Weights of a small GPT-style language model, trained from scratch on English Wikipedia.
Architecture: local attention windows, shifted keys.
Training: a variant of Muon for these matrices, 237M tokens, 7227 steps.
Each number is 128 + 24 x the weight over its row's rms, rounded and kept within 0 to 255. Layers, rows and columns count from 0. The size above them is the row's rms in percent of the matrix's.

# layer 6 MLP down (transposed), 640x160, rms 0.0761, rows 329-375, columns 32-63
size [ 93 106  94  98 104  88  89 102  95 114  98  98  98 104  95 102  96  95  92  95 114  97  96  97 110  92  93  95  97  95  93  91 106 104 105  92 105 105  94  94  98  94 105 100 101 103  94]
[[126  93 154 131  92 158 116 123  98 134  94 160 155 128 130 121  92 137 130 107  98 139 172 163 150  82  69 175 114 159 106 169]
 [138 106 132 143 123  77 134 141 138 152 155 138 117 131 137 115 146 134 112 128 112  98 166 119 137 117 111 150 121 176 114 136]
 [155  93 156 135 171 153  95 141 102 122 121 154 142 108 147 115 155 127  72 125 163 130 168 126 129 101 108 148 144 110  83 154]
 [118 142  89 108 109 130 124 147 125 128 126  79 143 105 126 132  93 114 135 125 170 103 144 127 123  98 117 128 207  91 135 118]
 [147 124 152 117 148 109 143 136 173 114 100 131 147 140 131 110 138 120 118 140 153 129 180 111 144 101  88 134 105  96 154  91]
 [131 131 152 158 126  96 133 129 124 125 115 116 113  86 104 159 112 184 178 118 135 148 115 152 116 150 129 170 142 137 166 101]
 [135 134 147 125 165 122 167 111  93 114 135 116 125 129  72 130  97  86 123  82  75 128  84 162 138 123 120 137 141 135 104 122]
 [ 88 119 120 109 123 127 129 121 149 155 151 118  94 114  79 119 125 140 156 129 146 117 173 164 100  77 132 152  87 149 123 162]
 [162 148 135 147 122 112 126 157 105 136 168 115  92 129  87 121  83  92 123 160  98 117 123 115 147 119  74 149 108 121 111 142]
 [162 104 106 143 148 130 141 122 114 151 136 124 134  75  95 125 126 101 145 132 124 146 150  88 138 101 176 145  84 131 139 111]
 [129 120 134 152  99  96 153  79 113 157 104 124 144 167 149 147  92 109 128 103 149 126 193 141 125 108 168 111 153 160 116 132]
 [142 117 178 120  95 129 164 144 114 130 115 103 146 152 162 117 106 137 166 106 137 124 184 120  92 185 139 132 139 137 128 144]
 [153 135 121 122 109 138 154 114  87 166 114 143 104 134 157 116 104 126 159 117 101 126 145 112 135 135 115 109 169 138  78  95]
 [ 88 114 134 138 159 118 173  94 116 151 128  94 101  95 115 158 168 126 130 133 176 154 103 122 110 179 146 116 123 178 161 120]
 [157 136 141 108 179 129 162 134 106  94 114 149 132  92 116 152 107 120  98 143 125 121 129 104 130  90  81 169 145 145 108 114]
 [143 163 101 134 117 153 167 148  91 189 142  95 108 135  70 145 119 147 163 113 129 163 127 108  90 144 120 109 110 119 159 115]
 [138 105 131 135 135 135 104 141 120 120  95 158 129  99 161  80 147 114 102 141 110 167 109 160 125  96 123  99  99 126 123 130]
 [144 128 104 141 100  82 140 118 121 103 123 141  59 117 128 181 123  84 118 113 117 121 116 128 158 126 116 154 113 112  89 155]
 [ 91 124 124 161 122 110 154 121 118 132 120 147 161 117 117 140 136 131 178 117 159 134  79 106 141 112 138 130 110 151 133 175]
 [181 137 112 130 106 143 124  90 107 126  87 106 182 114 124  96 165 147 125 108 108 132 121 124 138 101 134 124 154  98 108 154]
 [145 126 128 119 137 150 127  94 140 145 113 107  91 126 117 132 143 148 121 144 158 120 139 148 118 106 113 110 129 122 146 178]
 [146 150 152 111 120 126 155 129 130 139 124 143 137 143 161 142 116 122 136 155 100 149 115 110 126 111 115 126 118 138 104  96]
 [118 108 128 111 128  96 136 127 152 174 152 149 160 110 130 158 109 123 125  99  60 135 108 145 165 146 119 115 149 147 102 149]
 [125 112  93 103 149 134 122 177 101 128 154  98 134 111 117 146 131 111 135 134 140 131  94 109 138 127 134 126 130 192  85 151]
 [120 162 152  49 143 128 115 109 114 132 113 128 125 136 125 136 131 105 173  96 155 126 128 120 120 142 159 114 171 161 159 125]
 [170  95 119 115 127 140 144 100 126 152  88 124 149 133 107 107 164 137  99 138 156 168  78 133 153 137 137 104 126 111 157 167]
 [191 132 153 127  84 141 111  73 109 118 129 130 144 152 144  98 121 124 122 128 114 127 113  72 110 105 139 144 163 116 128 143]
 [113 120 173 141 155 104  81 110 128 157 148 130 106 105  95 141 109  90 152 145 153 155 151  99 160 128 131 128 149 140 135 140]
 [151 146 155 165 165 133 106 102 127 141 160 150 125 133 123 155 126  79 146 158  90 168 167 100 106 123 125 168 111 140 141 139]
 [108 129 130 147 102 152  96 105  81 124  89 108 155 148 130 109 132 114 181 113 105 134 152 122 107 154 114 102 121 116 132 139]
 [115 142 144 135 103 120 127  88 142 172 204 123 115 136 152 165 110 189 147 109 159 132 140  95 127 106 167 105 124 126  75 134]
 [148 150 111 123 134 130 117 113 141 145 100 144 117  98 152 122 167 152 104 108 143 108 139 109 131 114 131 100 108 130 145 138]
 [100 129  85 151 169 104 161 111 101 134 128 151 123  95 149  83 167  86 143 168 142 138 134 128 110 155 188 154 131 119 111 133]
 [162 153 127 120 131 162 117 157 156  78 158 120 117 155  92  72 138 147 128 125 118 119 126  91 137  94 113 148 113 139 156 119]
 [ 67 144 134 120 118 104 122 130 121 161 141 129 159 158 157 161  92 108 163 160 145 100 146 157 102 130 145 153 153 116  91 102]
 [143 157 161 129 113 105 142 140 100 116 113 140 100 151 139 172 142 136 140 130 143  98 127 146 133 101 146 114 153 113 121 119]
 [ 80 155 171 141 114 120 129 164 148 130 125 150 107 102 142 137 138 150 159  97 160 104 125 149 123  97 153 124  99 149 119 125]
 [135 161 131 148  73 151 146 108 169 145 146 100 124 124 134 125  69 150 127 140 125 123 139  86 116 136 135 132 156 135  93 134]
 [ 94 156 142 130  93  64 129 174 132 102 161 108 139 164 132 127 141 114 117 172 120 149 143 112 121 116 124 113 125 155 137 114]
 [126 158 132 134 140 119 126 136 143 115 124 120 104  81 146 183 128 123  79 140 114 153 151 118 134 163 106 142  90 117 132 106]
 [ 98 143 140 138 117 123 120  97 103 127 109 112 129 101  99 120 113  86 124 183 136 140 105 147 140 143 163 135  78 132 125 134]
 [113 159 165 130 105 120 139 131  71 119 132 157 140 124 118 166 141 113 147 132  73 158 125 114 151  91 145 119 152 139 164 152]
 [165  90 109 102  94 182 134  72 128 108 148 155  75  96 165 150 121  95 141 139 147 155 133 120 148 145 141 128 152 140 122 148]
 [108 111 100 112 117 141 141 114 126 149 141 126 139 111 163 117 128 124  98 105  94 127 140 160 134 166 108 166 140 164 160  80]
 [ 92 118 148 169 132 166 125 159 149 103 143 132 135 104 169 118 116 121 112 175 125  92 139 127 111 121 135 117 176 101 140  81]
 [128 128 115 105 142 135 144 150 109 131 104 147 114 137 121  99 172 128 102 128 148 187 161 154  97 141 142 127 143 125 144 112]
 [195 154  93 129 109 129 154 108 105  72 120 128 125 112 145 170 158 134 122 156 138 128 197 174  98 160 132 181 146 136 134 133]]
# layer 6 MLP up, 640x160, rms 0.213, rows 330-375, columns 32-63
size [ 97 103  95 102  93  92 101 111 104 102 100  96 110  93 101  98 101  94  98 113 102 100  93 108  95  90  98 104  96 102  96 106 105  98  89 102 105 103  88 100 104 102  99 107 107  93]
[[168 114 155 163  92 117 133 144 158 136 124 136 116 134 154 126 127 133 134 108  94 119 108 142 119 155 179 127 118  96 116 110]
 [121 127 133 120  94 145 107 117 136 141 159 153 159 125 129 168 105 153 116 138 136 134  93  85 107 125 119 147 131 149 126 131]
 [154  79 117 150 109 100 148 115 109 144 126 136 132 170 118 104 121 111 161 154  98  80  98 145 112 141 147 131 122  95 120 165]
 [160 138 120 131 100 157 121 154 121 103 114 107 115 161 150 137 165 168 131 124 122 119 127 128 136 149 145 140 143 120 113 162]
 [124  95 120 131 139 129 131 132 141 125 172 121  95 136 144  78 138  93 115 116 139 147 126 101 142 142 170 163 138  96  94 165]
 [113  81 125 123 100 128 144 121 150 151 141 127 132 155 136 145 107 127  85 191 138  97 115 104 134 145 152 149 112 142 118 155]
 [ 98 115 148 131 150 146  99 111 137 151  88 116  95 127 104  83 151 137 157  66 120 108 172 141 129  98 123 157 124 141 110 112]
 [112 125 130 131 165 139 114 125 122 134 104 115 131 143 126 135 129 144 135 166 137 158 102 125 113 146 124 104 123 157 126 100]
 [138 103  95 125 102 126 105 155 164 108 129 120 142 144 132 169  84 163 166 144 121 134 179 135 112 103 106 131 167 101 140 125]
 [148 104 119 154 115 118 123 129 126  80 135  92  66 132 144  98 111 173 137 151 135 172 102 119 160 128 141 119 114  93 156 127]
 [129 137 101 103 174 146 101 156 112 100 132 146 126 121  59 123 168 124  68 140 165 137 105 129 137  95 122 143 130 128 116 106]
 [163 122 127 102  99 148 122 144 142 129 142 128 120 164 123 153 121 111 168 118 116 144 112 144 113 100 124 118 126  90  99 150]
 [123 113  86 134 113 113 173 158 161 114 142 149 166 121  84 154 142 118 139  73 143 129  99 118 171 146 135 108 144 123 175 117]
 [134 106 117 142 139  99  87  75 127 166 126 141  96 107 129 122 147 156 106 166 152 112 108 146 169 101 148 124 107 137 127 132]
 [139  94 141 138 114 120  99 131 113 171 142 148 128 172 174 112 139 107 119 127 160 156 120 156 107 139 130 127 125  92 142 134]
 [125 127  75 138 127 120 149 153  98 114 133  98 114 117 160 112  73 172 168 153  95 139 135 156 118 120 108 116 101 135  93 108]
 [105 131 108 147 139  99  72 106 135 138  93 169 144 145 144 131 132 191 146 140 117 121 103 155 125  80 133 114 133 107 129 150]
 [129 136 140 125 102 120 157 129 139 106 109  92 135 128 107 162  94 107 113 142 124  93 133 118 122 117 142 122  78 101 132 129]
 [109  94 151 124 138 119 109 114 136 130 154  82 159 133 135 147 126 142 125  88 140  73  95 163 138 157 121  81 120 126 145 125]
 [143 105 126  69 146 172 103 127 144 116 162 111 130 131 160 106 132 166 131 142 102  78 125 158 155 127 156 119 123  91 125 147]
 [ 98 159 154 156 123 144 114 135 118  86 160 132 104 111 124 163  95 141 133 109 146 107 109  94 134 115  87 154 109  90 155 127]
 [125  89 142 111 117 148 148 149 114 125  98 144 146 131 122 112 155 148 154 121 163 130 117 138 112 154 161 157 117 152 133 111]
 [ 79 165 141 144 115 124 130 148 141 141 121 129 164 132 111  78 129 131 131  99 148 137 135 122 128 121 117 125 141 113 172 165]
 [137  93 109 148 107  81 161 143 156 133 142 129 126 129 141 109 104 159 137 110 122  92 125 145 153 123 121 136 114 115  89 145]
 [137 120 106 107 118 111 109 122 133 114 138 125 149 133 151 145 102 161 121 131  85 138 137 117 150 125 109 144 123 135 154 151]
 [ 90 132 100 114 163 107 135 167 159 120 129 116  87 121 115 160 116 113 133 133 126 106 123 174 141 119 150 124 131 148 112 153]
 [123 135 151 153 142 140 139 140 154 112 144  93 171 145  99 130  65 151 124 132 120 122 133 107  98 144 130 108  93 105  89  97]
 [111 119 123 144 144 128 145 127 138  88 121 170 133 102 149 151 157 133  94 157 178 174 144 153 123 128 159 111 154 130 148 110]
 [129 131 161 111 113 128 136 119 146 119 121 141 146 136 133 160  92 179 114 128 137 112 131 153 147 156 102 123 128  94 132 147]
 [138 111 109 132 115 152  89 133 134 110 134 160 104 136 121 106 151 108 138 135 103 135  84 183 150 110 139  78 111 152 131 135]
 [123 144 157 116 154 129 124 146 132 103 126 147 127 154 159 131 113 132 106 169 113 106 115 124 161 143 114 116 113 154 156 130]
 [128 140 118 113 104 149 142 145 120 145 167 135 155 111 131 120 127 186 107 138 109 156  68 129 128 107 154 118 120 141 121 108]
 [106 150 129 162 110 151 143 148 199 121 135 104  94 130 150 137  95 100 108 122 178 141 104  93  83 146  99 115 143 133 137 111]
 [168 116  93 143 136  92 106 142 114 111 125 101 145 159 165 145 133 102 178 152 115 118 125 156 114 139 125  95 141 157 113 124]
 [151 126 156 151  88 124 145 153 141  97 153  88 115 130 132 135 107 170 129 173 150 127 114 103 125 152  92 121 119 124 109 167]
 [139  97  75 133 111 132 165  95 125 116 128 134 161 147 103 115 119 102  82 198 146 137 122 152 102 100 153 107  94 140 169 145]
 [129  93 100 129 150 129 107 161 125 101 117 136 109 174 149 127 165 193 120  88 116 121 159 128 155 132 141  92 124  98 127 173]
 [130 103  87 137 143 115 143  79 167 149 145  92 150 142 116 115 134 153 124 123 116 169 147 146 151  91 144  98 139 111 129 146]
 [101 113 143 133  99 148 145 123 129 106 162 169 130 146 103 117 159 165 159  74 106 123 119 102 121 144  85 157 143 108 128 176]
 [122 131 152  89 154  91 162 107 135 112 141 166 157 140 140  92 142 144 154 119 178 161 175 111 117 119 131 105 129 118 125 148]
 [146 110  94 148 136 138 115 146 179 128 151 150 127  94 134 113 109 122 159 134 145  86 129 144 142 175 154 104  87 110 110 139]
 [118 163 142 147 126 133 102 168 164 104 143  85 179 180  98 114 129 120 109  95 160 102 108 149 102  87  67  85 120 145 149 134]
 [102 121  94 152 137 109 128 125 139 166 146 139 113 151 102 127 132 120 111 148 150  84  96 133 106 139 145 101 122 143  98 119]
 [137 139 141 123 129 142  93 107 122 133 138 133 162 162 100 112 106 137 145  79 130 122 100 111 120 124  85 114 108 146 139 157]
 [118  59 118 126  98 138  74  86 127 139 128 122 143 132 154 168 141 128 100 112 179  87 124  98 101 148 158 127 128 126 112 128]
 [121 130 143 128 154 148  81 101 119 124 111  97  95  99  90 155 144 140 105 166  94 145 101 109 148 140 108 121 116 148 157 172]]